Weights of a small GPT-style language model, trained from scratch on English Wikipedia: width 192, vocabulary 8192.
Each number is 500 + 50 x the weight over its row's rms, rounded and kept within 0 to 999. Layers, rows and columns count from 0. Numbers have three digits each. The size before them is the row's rms in percent of the matrix's.

# v: layer 4 attention value, 384x192, rms 0.191, rows 248-284, columns 96-191
# o: layer 4 attention output (transposed), 384x192, rms 0.174, rows 248-284, columns 96-191
# q: layer 4 attention query, 384x192, rms 0.201, rows 256-287, columns 96-191
# k: layer 4 attention key, 384x192, rms 0.195, rows 256-287, columns 96-191
v248 088:446516495520469622440453613543443487499560506493523516471607498467516505531440509585568495492476547579481473415538524445508455553482509476581551570358513466460489500447460440533447475486452553504431578503573397461499532496353506579494510505470419461532576494457614456561543444518587513471
o248 087:436500456576492499530499470489482523504506559494515517537526538499482524428545482462449513417528536445503430490465483464494498477604508489479509492630444489531455589489527544588505451543443459516494502559474643532544414425575483443475490441589573441446507537494424602501567446477462438565
v249 088:494526505501483499501571529538520509448509489512507497450518464563492573500495457434498482515560505514499575442490436466510507503582532525487505561567568419569510557535538598568523516564514544509605412479475579581578514502594499458513483444615538543470426530532497550404488570415465565536
o249 093:519514610468572501526465435420591450486464551427466502564518512441540484513509534571478525589523432524527461486522555540390484498463575471544539411462473593504542425517462466460429457437455482555416481514386380442439526520427549533461482516485464529614489496445545533530472510531459498450
v250 090:513569509562406552520523549408502525450597450470488522506537590502437548552507470456529501525654399519406440488488539490516489518551541452571451502446509409591418556514428451539503482513486584484533470486624459555547555535543488539501471450461578496449431505541478580438486585459573523502
o250 093:495496466500512399493460461609576439518493546554465562499478376485560528517467477569385536502371514401543499471422458493486499539431585515505593492546472578501517455433518527442511516502520490518427568472428522391410442480385424406552538510516461489507505510455494473468502414558516536534
v251 098:465511560523503524522547521437533596523489481432493459542450497584442549541449495504546486473524519404588568458502519523605401431456484489544558526511411492462371496495616489507523519492486456497531535458417504466535468433517513548474547437511544473522467531510465622433489523459501474461
o251 101:572438574423535499393446459539505481490472586492505574417454499463485495457533465479531609486430430541455509507409507527450519588515455485463473520515515435563569466489429500595528529496556564508517518530454528445491500538465447472459476554459425561429504494474587383547520473506502541541
v252 081:534500525499525468508481485434488493465568415408409463464493536540508503460513458452520554570500417572464468568385542472508497418522501458494405477479521525412568562548479470497508496449484479395534436532471541508456501498506583488444494441471471448397578488557540531555531514436469425561
o252 090:460460412500532544534488556528524399491477492506549546438597550456521603536497512514452573472525524430513625448522409533508530514494558562440569505477513564510435550465479514476585555504499493549502542469532488454547451548391402445570511565522522523464504463547445422464457530443480511543
v253 082:464493467462606608529511436495507502499424399537479513497490415455503509488461464556490495596609584548579454541441496453474569370516417432474417555597565518491439378522512469487421494568463547562559459513483414545604407576545440505528583516467431516519465520491455527496526583468439444471
o253 090:562508511624511430582499534525453588488480524419502560587468559488506496523502502487578520488451505515492526431477441569582434649522560626436540479410494512465448460487466568529508518419490460532513499477544448487527507500544567521479446476534566424553548513465448495462472512452590520470
v254 091:520587413600574509574537495538489447547553542489511465533530551548485455474651463426439488428515381556552486559496419609500466535477491539619536436451445476596407522482416405517401448478494497509484519477552471564479603456484555588513512481415407491533566505437466528475502464530516432488
o254 093:506450615467454560545449521511509578476399566591381470507467395580512554500483556477458539536416549348467467447518518435487589399525530413491547510508573455538517545504480490501567480525435452499522526513462531454513432549468445409490524471497519501465433525477494446500537503549518516560
v255 082:520469473382574487535468510658431507509503541494460551469548515405579568521477507432564477460555456466543482490475479418450521513569552562595602463488530465464510500414394458479504424427531487474445594507559539368475464483436447534583447545492535507479579444413541487519541455516500493423
o255 085:525588511636388523462512436524564482463537509397534470598432495498490459458540488473422491471540570486556499466429561446480472431553477467500464480549496480448517472529575451518504428513465504558624491487494492629564514408544525450421503516552500522583465549550486583492525554517535520579
q256 084:528625440564544480502490493606479415469570525548509432458431538519390519532475429501470597538467504475533515480495521426418565513549490544527491459473530511523439496571510405458639576491437499448526477524486432593528425532480408488469507495510472498431478528524586553478515441538451510461
k256 092:474487467451564459619593486503493538614462627497509509502533490431399526447494451451522496513440455553538443523478538590603473477498518501513476503572502466522547578417558516486469433454483497481533505533466554519440538496483536500482456501569588489479492494416489465469547516547563549416
q257 086:485445463552545552447488472464534467532584449552488526481499466449403465531498452539563459452565476488516488456547447525614572528579486566492481446432557679393529439482529465530470505495475489467364502480530467474590555502582450602554474524515541535442451487479510505526471499391561453502
k257 091:484458467526459489589499537487500425455513474443461502534496460442505557495511530535489426506454519469533456479423423597440556514487495520559534499479479538478466537550631500525454537396504501580480479646511471381482527453491508474472512475492510550447467471531471615469491582541559533429
q258 087:451596524521507454506484508431479473575576447479461478457494507484451543505524500534533461410456428503512444522469493561579481462525504531482443388505504523498533601536561515509480477572517587546480520548469467595524464499521475538498507486465465485589487504418427564483497534473586459526
k258 087:516596449430506574483539484523490444536625506458437472556457479591508424439509496402502582511522453497509533498607502607456605504536522467478555515525486455456459539476516581514471474513528515428588616540479551488423548465513458408583506525495486573474467536508470493480558412495428542468
q259 081:502464446519394489484494463438529554505462501504465504524512469488446526476488466492458499502615530475535492553484401611466470492453452549501473557522532566581518588512560354546513528522455541493479448473526522435444456546463501505536481560496478499518494548485507590511472579387582563421
k259 086:474538453550492432584444471617525505449533336495529441465466458598439546536531545475479566453545552439478481507539506482498471462581522536430532512511525440573514484443522527402499549417516496502440482496508524425541463453568549475500535521516537520429525466578437503495530541569455427485
q260 087:458475495505516475505513514512433507470470576523526449471481418485527459520559515549448528471568511512441438467451490416443426585535608470419469562513524596513430563452490517529444531520457423514535518548502622489387551439633492537525510549550546454422458529530424446524358430425508498527
k260 090:473501499463473459486464459489571573495555465506494488511583420662532516560446549494404484502532520563454550472500460461485462473493490469580489480497568598542515531490414489601459526514505558541406498498483523476557544597579524460524505466496530439558527437550479520483513480554509383468
q261 087:484506576484557591510480527450565484536520523488461521492566444523572573511471537468459479513372491459415582532541484531551489381475516449513530494566529430534640466493444607465543406463503461535453510522445508505522380415529478532527477512548486569529547471441500494491454499519461506456
k261 086:475509537531561640537426392475434520431480480512487535583474561471537493528465462537489478501441541497528584530546535432540517476474516459518506481509622397481513444508522512544572452495486429432497516377564499537421494416440514468498409560474482516499490496540431542499524511534490487457
q262 086:543429541556416553493485559634445533556555446536481462498491540432622466446447567550398444627507409563502511487441514490514535513505524437469492539456571593534418519573478483520538486518493433513544467473398543458516596513583590431482426463510484448460496623565421494447478459477473540558
k262 088:543545450503470511566488563516503533534500519505605545515588570586564512532515376563517530470506486511507542433497421473566545571395456524488469562535486512472507538542615497515493542482428528503525552579535496454480452598487442542513590498531559492539503454461533580481555458477547484552
q263 091:462473588503525480432470552507560475476564575481519507548479509507604459534534531552542490480494504542402561402521426529476369494410481435571611471546486444494521484496483563592499487509501377506492570493545434497578412523381558495521531554553528477510452395437540460453527548531435509495
k263 086:495466570600468540492463451572437508423465440540475503441439548480528471442496527435495537498451527530505466493516520457557510459446492510541496440503423433473562451430482484466587490561484500501534496514490521577551605465565474375537495504350405476517463435582422446559522487530451586428
q264 090:577577506437525487561573406511494431472524454470452481531453516480528407417520525570434526553608547446541453529560453499503533595471547526495511480552451462571487455488400549488479506448480528545433517557519576454483496504515461473509444553539479515514549448457500384480514522518424557430
k264 092:527539507466544529537468553482535501512486488543530478481511529465511485510513460459501548558486504493537441515462523412641368432510479567491600422459534405498533424515507525617487460569585426512466497481519522547476568537579467492577444389548377563530555525410551555479518513428504493386
q265 097:690510456522477515509500499555528453449519392520476588538522440509549518473554479580469522522480614611440421558573403555562523452543509490548489451451578694450512434620579468569586471441484501531456469577468500432527553547442506529528472488490501469512486516596445500492455481499540432466
k265 096:494563574400497498515440580482490494544543540401520555564623482464530379463517395612536501511477466479458544496503456468460508478510578518598545625443450596442450541469501502503480476460423448573503516570478497471435532510464557554550460397512434565491527595548419550452467498508481564556
q266 111:435532506370477500426410540466465518449445593506533432534569471448485424488436493551462529403533480480571561451427604477477541594500553515545484482406455501559525510508472561524433499457540536418598467496508557387463479555472551544523533542547524454515565531466508444483456554499445496608
k266 105:574522414533525461417469533459585599475470413411500468474527515457504587536470548527450494481502495463512472506504512516491505506497510523430446490580439472540526523566449439522412490502591525493424496442470577624492485587519553503568430484533492490505554475569536504526353518553417442571
q267 090:506497421519372401547512482542456507479455385505538386528507486578479466486429535525473546524481494542495446506518526439498476538550527494401536612545494515547536534473497455512424456427531496486428428565492519449557476442500533567479518480487455412398501563504456462458523590496358428486
k267 094:514450489450564560546538470515506431458466439509406476480529504537451554568464453422509480581558507574485320417560573467417454558471568526478491454401501500574452482482512510519434487493574484508516470560494471413502514545618464486577480455552473502484554510428455578501511491438577417500
q268 087:505447635436496524494499476523536490505499554517601484458516472503492438364526461589477443499548492418516462471446461519507472526464461511468477435548552373599433479489440521516559514491505507601502454360496473489516464537529526461444475466462486516473511578464495422473456544514604477472
k268 091:569544506424604405439462518532452546466495477495502488531481449532633527536449493459510565524515510485546518484600511549505500496512555420467513506600491424463512345565451559542487530531550553504406469383461574559525533430568485559475496529553515463468523540476495481445518541472521525549
q269 085:476496503444555490557533568515549407533590448595468565513474463440519445532448503643475533464509510542534501530489527492535460523481526538506548505639550490493379476487510420571492528548480462564419471593421529485434488568509504501468450583471498460439455591539458583557440509464435569552
k269 085:514559491415592558527480487568541507551557547457440586388564457513441462447530420546490549513518475471428575500559514535548437527490531523565472475561515433491514455461479471472461526438639566457398526526441389508592423549479477537603518417558535435533505422471570482467545502464539455410
q270 092:497461566486550459575479514499487433483487450476514509509539523454377484453468476526490547544509560504569446473467463426455591520460582498353451508463539611473463501513491526535424480609400530489486500518526514510530501558510506502444421593508508484548474532582438568512593567443454518432
k270 086:485583535521403463469419437442470559462514561506474514414604445493541570496466490517441500482493494510481461555518544545519383556473543568498483477466512559480441503543505568542550549535602413505453436528471507488542465490519634471395517342532472539551559516522595459520581461467547511587
q271 094:534479560446465491523506558513549509498509522464523526505392507572524473509526514489467542527507505502526380477492503521467435613551557472519389559487412412483486480487427466535448509465469504509552468548538508536485538464516504491468451535535450459575464566594442578470460489467473547461
k271 084:538453463468514534563420504602552525492594493452567410454442428551488519520455419403476377545532489503447544509528537389507458496446457488533481508489438402480459507462539509544524454480424516520540562479558502495580496520475547528559506528614525532530446534574537443477495454539539508434
q272 091:463493614457511554503564482538451461524508505465449527401457541509462563432442549465556471523429554572527535531537521519399502501432505490451461532562434394511491552514415540547504490407506499543536522464397435500525487533490532445535510503493481502493524489519427531515515614468472524507
k272 097:481501549547435493459490472426517402464490538509524408465550491513517493583565479457507445463586456498507532487653494468405496544460452410483432458383569464488530579563495502516512485517505465448535551451517528560546494552537443538506524473474464578520514430537555523523532583501450523387
q273 087:509572413479425558414568549469474496509384433452383530472422537514468462497435505497486479518577536532566508544516481466466490621526580494563473585402497557474526482536389336549488468527466579484525438482534517457511429384443444490551404387494469425467563494504543505473480438496479540553
k273 089:474509450442563376525439547490491542582546533513560486532453578458546498477621488532504497616496415454477626557498559445459479457511544559494505398472512494522530530495536489501510463519420519492518546459561525415497492580511466496505442470516502569517518526445455453479491493576541416563
q274 095:518523524498470565486506594558501427509581467501520483525528486472462417595444440499444382534518417523465456471530478366437439440516627521511461449503563604511512476557401384598413470552421460484422502504414545420458506503482535582511450510512533472470558552462434384448507472456502499456
k274 103:464537516448540432443493560450514527537432456470485504465480533503627431599445481491425525542480468444543475516528475528537425417541536494541521441511425393474453383504517583580508512474484465533488517423539486579460543536522559432562514430539398454482466524489503566580493535524508534458
q275 088:511458545433571549475486525437528527428553578491504592476479477544493508435478403459518552515424553578510445516455420520454478554506450581522514600454560464478489473465550445499545511456518481478435486473472424513389531402531545516542478419591552505384556447470398541506447511494572516498
k275 095:529454460520381477524506507451585460487555455497413536507535473608542416485582538453466487511552552473402489491532415541566527469451442510574504535499503428471502507522420468490396481404502442488463530421479478519581526545482521506437463646546471507511550502584462602453407585478531488496
q276 088:522496493559391529525470555495517577551600575537475482567463456485493523544567537407481607486504539386572538381500517528426558539513471415515469522530561517487613549524494528374528474547533476551516472541561487510509461450508577498546527494525567473433446491536530505452406516580461491527
k276 092:567441394524464450478427510515583491503561430621581434508365499408496448519530463564496472513512398536568566537453482583497582492510509488505450491492512497478624477455479506449493434605525500489494478517512477542540502549435564480530484471512514515594479453514575400431460440556553444462
q277 098:568568520455436441555496611580504507566634511506505523530511512485508456560485530514421487457600472488583569540396503454583487492459527411632468519454554522517492524530439496510501496538408420504473399437497493430446502574468581512510413500553578477494539609481505484467559505470509475496
k277 102:521533479537516420421504523454520473494481408410570519511481544490517469478577472469530583527405433483447523580553481504438491418535515523425515563663510495576505497516499499394508517512582492513440474404547502514488549589458493587619476433598409542481529563457532417551487400563506524535
q278 095:575535496471401527470540417429397571502503523545490496526496476463621450523492508615548506568482484527487404487469523408434510542553467521509480525464487582572528490532584447521423458478476485547457438526449568503521569538597426437459485554519537508455515456447547577499459530448482524585
k278 087:483491414480525514507519546494568512576503485470531520479576474517505472541449570578545472504482531432417514455560414463489602511509477531495493487511465494526507493426598523495452509464433488557476492589437452386488491553445452471538525495534532490522504536481494589514509549434537382522
q279 090:459451513597479590474562476512507517512497428520375466438430468514504568493456465510516514559452537552474523460485415520399502497554454563458499415488521499491481524409446441499574490494526542391462506465451489524525464517442538508453571577452493412470515434513527564551429560489455424483
k279 089:498517537567460437472549448531485480445555500525466576590503533517477509534486488477566435461526453564424426513508502537501444494494447522478441514493476495585519501413433492477556506467486539508526449499561526472505425515466557522498569451537522560480524424456514569551532569527525448388
q280 086:456460536483481491416452479458581457426524575371508476553468456548587387475485576434504477551457531486479544429413455443505425552517501524507566491503526451546460506467476532520540476512474555496518449500469452363485483556524510530490552482516543508491543538475463471557510510499476583481
k280 088:514489482513591420434521619536563588534537547446650552548568487497460449512577572501479541467539500431488515507531515446539477490521547458470423537512493389538489499483422475477476530606476490492500475399506484541458618482486492535608490534467516403449477526510533619531462486504437560526
q281 095:553509452586596586489477510497565455560450522589634452447403514401504550491514408524520480513488472520539468534501491542586401492602513613529489528461531660459499446454487485507573530504492454544427532536597534508463588408531432527453514473517505464519488542441533481577412526509430459510
k281 096:363493540504488552456558565499498439587537570507503482508498581463484448428509434441513565486485499559575541491461426493490541451549598508497557524493499564449492513352505499558476556406405453552602538607508578494475446456461459453517477489519511451404509564518475570541483449487618509453
q282 091:471532579457491629491457507410459503510463487565499507556462533499513434477496477421481382492520509517370515481483478529473556461523483478453558458538464516454540442495426506528417423500475581438497537518487504470547484472617519619497545538500495433459421554479463513489464458422470493574
k282 094:562400466529494452504613491439571574575524459507484609545390479524532511570461542546480425488489535458419435502549473528535491450472485556477470440569577474423454494486595424524478548488562481471466428548551509443579504388511499464563436545490485494459455496511578592443461544574528460556
q283 080:438560512378474464494439447499433509461505551527522498507497491474450537514510524501444508600523524558490465542565468495416535525540515542506573425418416624523523530453467516476489544533484582466517426474461481460427493483493500564500502510534543573421471476418414439466483464465536459518
k283 094:474540438528517508544568462476512419446457428556368473529517425513459462549485526501467479563500502513561399452462501531469434513466423530510480525453521572509484424520488453487427575605559447521425452517488540513470565529436526535511465508530484532479486487467534598539460535546553517448
q284 089:569454546513490470538464563507498455484548537463537566458465492514558411543536566458462505439470447582564413497450532499406509498439601512567438525521423478471516514520430424567502509558482462486600533439567416620443500559577536540486541443453494545424521528598468511451581471464465504510
k284 092:428488533534489543517493340509485482459491571463564397485475539492439419499481482411525425537587497620466470597498558558567483519406431448527504477395466534457477493550445485504488512578529478516507457543517602543564575451442502462458468510555442473567470482518523482556491538552399545502
q285 095:570511513548550517500524540439484567563441419509533500490460516498482428619419510502545486562567423471508499480581541582507501524505432466425528458523493511522639520503470613475528431490549494556413497553522385460530498568458540489524443535484489452525504547549509488511494469482446547469
k285 095:562452537434544590542479522479464452530471460508475473468448589451531527448642496502565543491510449514488498461472413487590500536490491506497510472511538523491580434496472429491585521578447517554490555578458473453504523461561506433497448375478530505457542500414441525561539511485528490538
q286 086:428549504598512518442559506468488547556544566507448461442461512481487474428572498451552553476517486416428451417501587528420472508537553528501473509535501555511535495482550510472495425522445526506502536528470567553517461454475415550449473490423469500549493467530551540481466482524462449485
k286 095:429523487472567521511519507484550466467553480453481581428532497574417447386415610500429490519453386522576594436562577490478551534529480556534542438430501480463472515449448510491557430500478567472543600503423494558516510539462511363482553510448517485516537442445478486534498457523494491493
q287 085:501507553530625485401443571524558518501519493441526503386436437523489481477531466469518537506520521402478556456548528567422443466510478457503458540492470422554486463481484579470542470542521474477504500497503398581520560416552496556409600548440462441504431444501508470559534401472487420477
k287 084:505497564500505445564479451490432485502530512590419567562366554462439532478423510447587442472436540527474461488478564532484479437487450401547476517488462416521526477536424579465632507572441503512542551559461548491486523451547432464425513545479502493547493483584463505446456449491487625499
v256 082:568477468432462417525481456493453547571507594584495492519423495451499558433565555457443375520505418489465469457475468536485405538483488470477476578533485497476516548554462448436518403513520503505433529529444557582476500532623494452523549603472519536620458499495580521513432447441518496520
o256 083:472561593502459541499544478511468488534561536515478427482547524496551599477447514462520470466478465504471556486530498477520496508533486503499551510524464538419528583552554392574473575438409459564500539590471462442455583520471440486494460498505490550495472535486435570428528554532418439602
v257 084:589549529504518404578591470401510479544609433401390537524434551604530505517434541457432588567458489518505500452509452483461507514457497430454514559487495488541432590566570524498536428469595492511500421502400549513522489462443445594495462475500538468512451563448386483545533488567436536495
o257 091:493470509526486483456483530645459538450453558457626453478465537564475557556516447497600487448522375541505482467421547448489440482575489524458660493459542426468495500539500533449574458504511444492576560557484509458504505474530456498521610445526493465531525483500513555480461533578512554497
v258 086:520469534442469469527522479472437504499510528519571477582502438464566527455530526601552527548531480495583508552492494467477535544449503454495517563397481492451417459403552584574536488512599481624600526571573450513584513383520538416427511496502435506444458401509545412442513423461553431464
o258 091:434522575571459547514446453502591490505481505443435420409537473562471471559413487476422507505544529461492520522507400489477516412504467571482450547516532499557537512621422478465535567538456503534423536460416597508475456543519564514487560565538504461541454481525485487522450484499438517507
v259 077:549512574488478445416428469496471479427467474462588490474431481584609515529491419576431454506495485555563526484501505536537504504544465447499498493511538533459497444511578612455514455541454424546438437514443629433472464445611515467513572437557412428475574531466433487548534454583461449562
o259 085:491581454513523583493539593457512464533536560435485516518628587460490518553510498536498515440565445498413588490513473470501435462364535466532568484483489367541524531586475427420459468541520517607499530529539480492523502527533460494488488604494554483469515504543613452504502491518518483516
v260 082:551502490552527416488484435564479504467509536451536557584497430548495577565460487524502529442569656367539462405538541454523559550499513574548483473632457537473465443514558507444511474548497476397521462492478466518520506541501410506505468440527538430561525465472439449433536550539478507577
o260 097:470579533493499560491553552423477551594485487511562440461520438458483507499544526547584606449516497638414490604531447466422413484534591488407455547347516514464577536518479461505493461533500443537419562452517572481496511499467537460449491542455490493508500490606548469472433512454552487427
v261 075:489539481536473506542493585477502362449450521576488492582565523422559509421497426555441529481538538554556534491403490427557523522519536527544571515522468483550439467485556460517523494451500558435376491494582444480486562493501496472522473498487488489494514582603395546535504503510498510470
o261 091:469495529419529468395535537410483591500516421425442554460476531572465555430529565350489434538531471471523527547508530491551433472447519499468432533519531507547561590470456459417485481559506427583583552421461414613494412505482518570510440434502540527428472553496517407497510499530458520480
v262 078:558463526425480440508491516461525542500554452542549510476544470523447592443458388559536436547508446534565464472474522520536568443540527456482557464473590465521497551477459548578551425490520552540494507490478417369549577493567558550430480441514614469472514453468519510475527535475425484461
o262 082:461429442517374534512546541470511505596611579453530392459495506515614439487501434506454600513496528475420573488527468531481511450519436517402535498430460485530465530558451504435495562451522500519467508403501556479568453559451603427513562480464474463512465448480559527532428540502478470506
v263 080:534462537585437428554460509497399462510484501521582553554510588518485536479519482480405526506404558452507513542552458528529528535557460523467519466374436425565560535519549560572579524454524515505593450405523414418483549426405476545564455497461561405475533460453528495510564494501511471538
o263 094:493417485509531519454499474599554463529487480471507526513460439534501521484488378511583473490420499535569484474381535453551572413486508556483518501594496360495426538578500425454435441455455463476510575458441564600501501499497538500508508430567382466525445586440433422441437536553464386559
v264 078:433496460441428511456542488455465501444583445545407472507518509551524492489396560594540466354517500465468452484476537492518500512561517472398483423538570532452521585458437465507519508491518551485423527552494610512620505501531477530522508530430445514466478481536481521489550517471520578402
o264 080:619495487578549498463435431521499507468472466465505508516486572533454534485586451461432531543441437522530503483496475504560445504456453438460580491481510562538496462439512553537561505520439511505533546526546523465468560463569554477409522627547492492518402540553503569503463530549470570521
v265 073:490599428444398505454500481554570491505595542550504571463500581605503396419471447511529518520477411465487435411525534550463464539384486551464469514475462478475546471496432444476519499442451537453580502483525523479474586587496431493570546501519408556510428500496492426522571432525533565506
o265 088:517503510588496459471464526536496446443490561408471381510561416499505507510595483529449473504505528643541445453454501499478524413532428534446518474466540634511590561528521551446542460514598491521448481509437450492584512487559543540543532525392568502550519383512466545394451531423516469473
v266 082:500430417463448498414520485494452581476506446509538508520581440428461541598506514434494486514442511509498507465484543484474391508535546551450390510499489502589537486569524458500475475484495443489469486384522507532487506565546505636535556591440523537610507505535505478494554504466465586541
o266 089:466508459557568482502483483494488431577491565510577559496449416573463572514536379529531524480424534529461514504535488507456541531471556510538514449542527502494500506524531543539463447528492507510521466618491523442507535469523448487527591394471516519485504461410485518584495384559583505505
v267 082:464425561488489480536572500489484451517485654491449527505517501550374496399490553566536391521538488388409552623557542444477441484483532470463594557500535475520497512504467500486529503510479544506602463663518457534576382438472609485412484573489591480545553579569451529463542546461444481496
o267 095:616463525557481478567461461515516542484591397513545486604416420530563513612380561505504501591562491528590481388462566435519508586539526550586541451514518467466496447542563503514561478554590495509457561457520546460534506543511472508531459570505514473478535475458502576468485477563594560539
v268 075:473477525491558492493539365504492588573479446414517499534518420417555517558502563563526514550578392504481483493547523460484492529533494456432418482561493524539501489417500480562537494525527601531493425449560534445570594440502517564439430468535491477606515458561501493483529445428526497521
o268 089:466545423476504470489492488487572441539490553466479466392494519516512581434535515496600554481493502392520512578479541517586426520529502510509416489552465491508464445480516537427478454553486473426492546526544461486487461454474482456476531590575374549512423504558519484488561494545489519600
v269 090:552435454496467510538456490541625555442492407490521525461577489515559558583500500500444461496453516466520509448478462537612511518537442505558430429532481527514495503452497543532567506443486485430420536455515466421478542567496374507582525464535551507481593622497572404549534491597471447525
o269 098:547505535458502504498535544409428504646594596477567520587543524458450430505599468531571475550527585561475498521472395495475545408494500541482504418528415439600552512457420548492449426533483544478551493537574441572526425508526587532601511404497469471511502602501481550479435558463521533528
v270 083:510429470534506533541511540497470493490487518476593424514533518419417555522483418520500505499420488386463573597541469480474593551609495430518590524481521495538477488585590590575516510624493537426586453546497364507533484441456471578505512561432514476492563458563438516456541523458431459616
o270 089:499455498486597477545402504547499531490474453462498501444486440501472461515495466495584559487517538573546567497465490539513448457462420454540442435567651336461495511555491465499523629486547483567376544472547540561469491513488485464501513430512472500439435598498570442504443503621523496477
v271 100:491449472528437445473485548507568534534452572540496548505466553499553479470512519487538478494504494485471548555444526489504494527553537588492484395503381559531554518575561374489455568584408430458504568445498520461488514579418506422578440527474488484515553527499553481440399509402485496549
o271 101:599518467456568594457508558458493455550545472450454622565480549570486621504480438579456511491476572537509481438505412417557553479417524510512519490554432618520556513496478503578481476574503546489466499455566463541511547469512483547522454486510476555496532462598512529521485555534586539450
v272 079:408443477503468527448495537467551521524493632532478480515543439540480499478467526471452477561379539392542564459478481491622600480519555460624515529527432539546475512569509532448486580445468449555430494483458561566449383591498556528557575469457527461571485544542447554496495482530552438604
o272 089:517510534496488476383523602553475450519481442515532539543477505496501569528523491440428502552482496521520560506593491550453486554459564577485414561509532435443531501510438411538431483609536492559497478422553454647508500493439458511558396508625495506455582458555511550562486548540433502464
v273 084:597492467539466358448513422529539515529453543528461597448540483542487548564558421560512495504591494519548499560554455510583550466482462483551516533620540479513377462503537431482549495544585513517494504506543399580432447532489447497511462488514423562443460452488480422497493412583586436519
o273 095:526535553573473576560559519498548413460544517511499510493454462425450517488530519487500492494524574545560526467518529497480486444496528570508431422433562451507569525498433547634485517482471549631460506453536522473503585564495460405442471555529453496487453485440473580505428608367540570498
v274 085:530451508441552445531446495529507511497514540480518563567483541560422505474462481534478542421550512442557521447476492476598470491430536431542595428409466534449498480447474531549567474583538491492553467544506552512511572464465499465491404560536465541435437477491539484475470513441485583456
o274 096:590497505448481439453525542508496554467532509429538456483435515556522538502528539459546545500469475522505414498522472457506396513442507394420611545555463467529485565525467561463530455492489445500478511424483539452452531570563603492500574572453543495581470529539510424398495506511437446512
v275 081:478388585573458529498525583533407592506432533433563572474619467492514480458525500501563497413458545559480497464490498559524498496555448488451493505491474556491550443522558450567621527523572462548512504581426466506435545474399497530542492448556554440445540443492489460448467531527484529573
o275 092:497483482500493505595509577469544517527594441545460521526491468500522523490528502570436543584432530525444495508472453543574429547539558505386552496603451467528526505465454580541507419555489444453419486420519491518466490490511543512481516491560486466478528503477616442481497449556557516506
v276 078:611412460495540457459512477528444547443513592487421545445432471501524476542467476447422534486475456514493525540548441516467509508501502507512462453446498421473445543502483451397566482506562541435487571463538522500549494433530524361530479546581598599606490496528518577543482480496515509503
o276 090:400539530489522559452478489455522503614463439503526448470551529517471542505442519471522429464530552492508476423566486544546491447512419533424507529479476472476455446483590545489452500611498496642487527477461402460521499536443425499462478555452486474486441529464496503485543526492534474470
v277 077:414418469522450460518548569543563467525540491439417489524513460431454557412551540515579483507442503521542526510515483540493478543486545519445496340523465493508613551530424393411509458532418508423518495484533517571483527588521529447500436604507598515569480439523478438446456488532449605564
o277 094:440506473457505445541529568490452513599548480493518447510471485498517542550420475480422580489428513554536464457522410519558589514581519478500519541538426502557334496559568474471476582537542565503497547499563450535523534444525467481575521464441483406493536453559429550518528531399515473577
v278 089:491491568614478517612588462491439451532507488515473482552551558399508450410572503523597482484471546541466542518494494554508515551491512577514468504514470522491549574465539403535500537522449450507493488454453390591475480456502454498510457492542572509582541501499565485446517480476490518440
o278 103:487503468463558528572510457521521576507429414498424513406419440549518503524509529466421464578428460494418450445530468533509498482591574522513538461439482546507380402547516411566527604451425461402529641454533503533482497427482420468500490517473446499459446552486470522510482542533449547508
v279 074:504497473520478515502486495412521505534527449521484543472501578493500367582523562387539478477464413499448392444556547559554537471575517560493581490446499523450552558515527441445525471564433449554440519471512501542534483453439534559407471537462666446509523562516533512506516466520488554473
o279 084:524608433398635423508472577508506484651490458532496489508502531442464596546539457600543445492546534468471564487446536382467473484459502480487526491498496515565550456527581500535515565486544393503503565580426443443441486484581500418558518437524511467523552493335521494443582515424522583446
v280 085:612526447517536455463522449473594466554484496513533431545492417520574546519542392499626576553433464529466476481446485572393462513587547510404551493526409521510590502564516564528482516509400496499537431408528488507500598474464456517574392474507540600459471473562501467520534535537520535437
o280 094:424528401473554583619525565504403466483527483437414470443541570461479480518518471471493511467494539542442414528468553449488561433517399568538478549560515537493496550543512501506558513559487421559535528573491441514529520475536484493494601445550519411578532521503428492472474468496484532462
v281 099:495554527541483511535437489540523538468492449544491440545472448584501468520441511456426519492514415561556449438399527523479521494504489552558513519409463494510493438465496674522435489549527503504422430475505517427538522424522528623444473441533479506465529571532498548476476501542518519441
o281 105:437545483457465443486512454544481460521482588446510490455531505475526448498600490499465448383492460436466576462583510521499482485511476539509463503606513446534557579487512502414587440527538499494516528489504530463485391547457542479494575539491566466563488489441483416455542459486530534527
v282 085:418454430425529477471521585503525463511440458564550449545452525516495431478567532521509524459537519470436442544436592497478436581496509538371582481494467511484464512609515488452472573569404488555511520503495551548475467478533471496448547502418504520474459578427480575520472509461387530491
o282 090:589470492548538544552416485480374540434464527553450578512551500550462509535449441471472469472498419523532428490454525410435464591449563540576437510503459548514542492568509494559579429574508508538566561514592468455490534507525429566517488554611588583487538414505534495511576503508560545511
v283 085:480471502435516481530565550418440524408469526583483499479482510475430565474470535545457500529515416461512482488513467476506515497519393480529481508408515538614499488516441543451530467555454512537507449656532576420513415437547561533507476514410536538507508573527450650450585472439571488445
o283 103:548507501454513493471436494542579541533521486478457529548519524487442565452456479436532493447533480507496578402463442453547461495414469476435634494492447433477446444418541611503542455498476429524519508423542445511512499531480502486512525499521445546368460436479496403549487441565457522496
v284 070:520400505536483500526444511492506560555546509475489519502554555519514523516397487533486371478501572430432531465454469601575440514501528563525530375468483564483456495552493443464481518514459530403467480543526546466480473479362408414435474534445538514440535504500565537496449545443484492601
o284 077:493507577472469534525530545517449499491471439587462452578489511459570474503534483555441560528458582487515495494456423445569518510398412516369534490488416461549572497472537520533463457548483475515485566430414471601491547507445559470509512525514452417556435582502467426449535574596501500447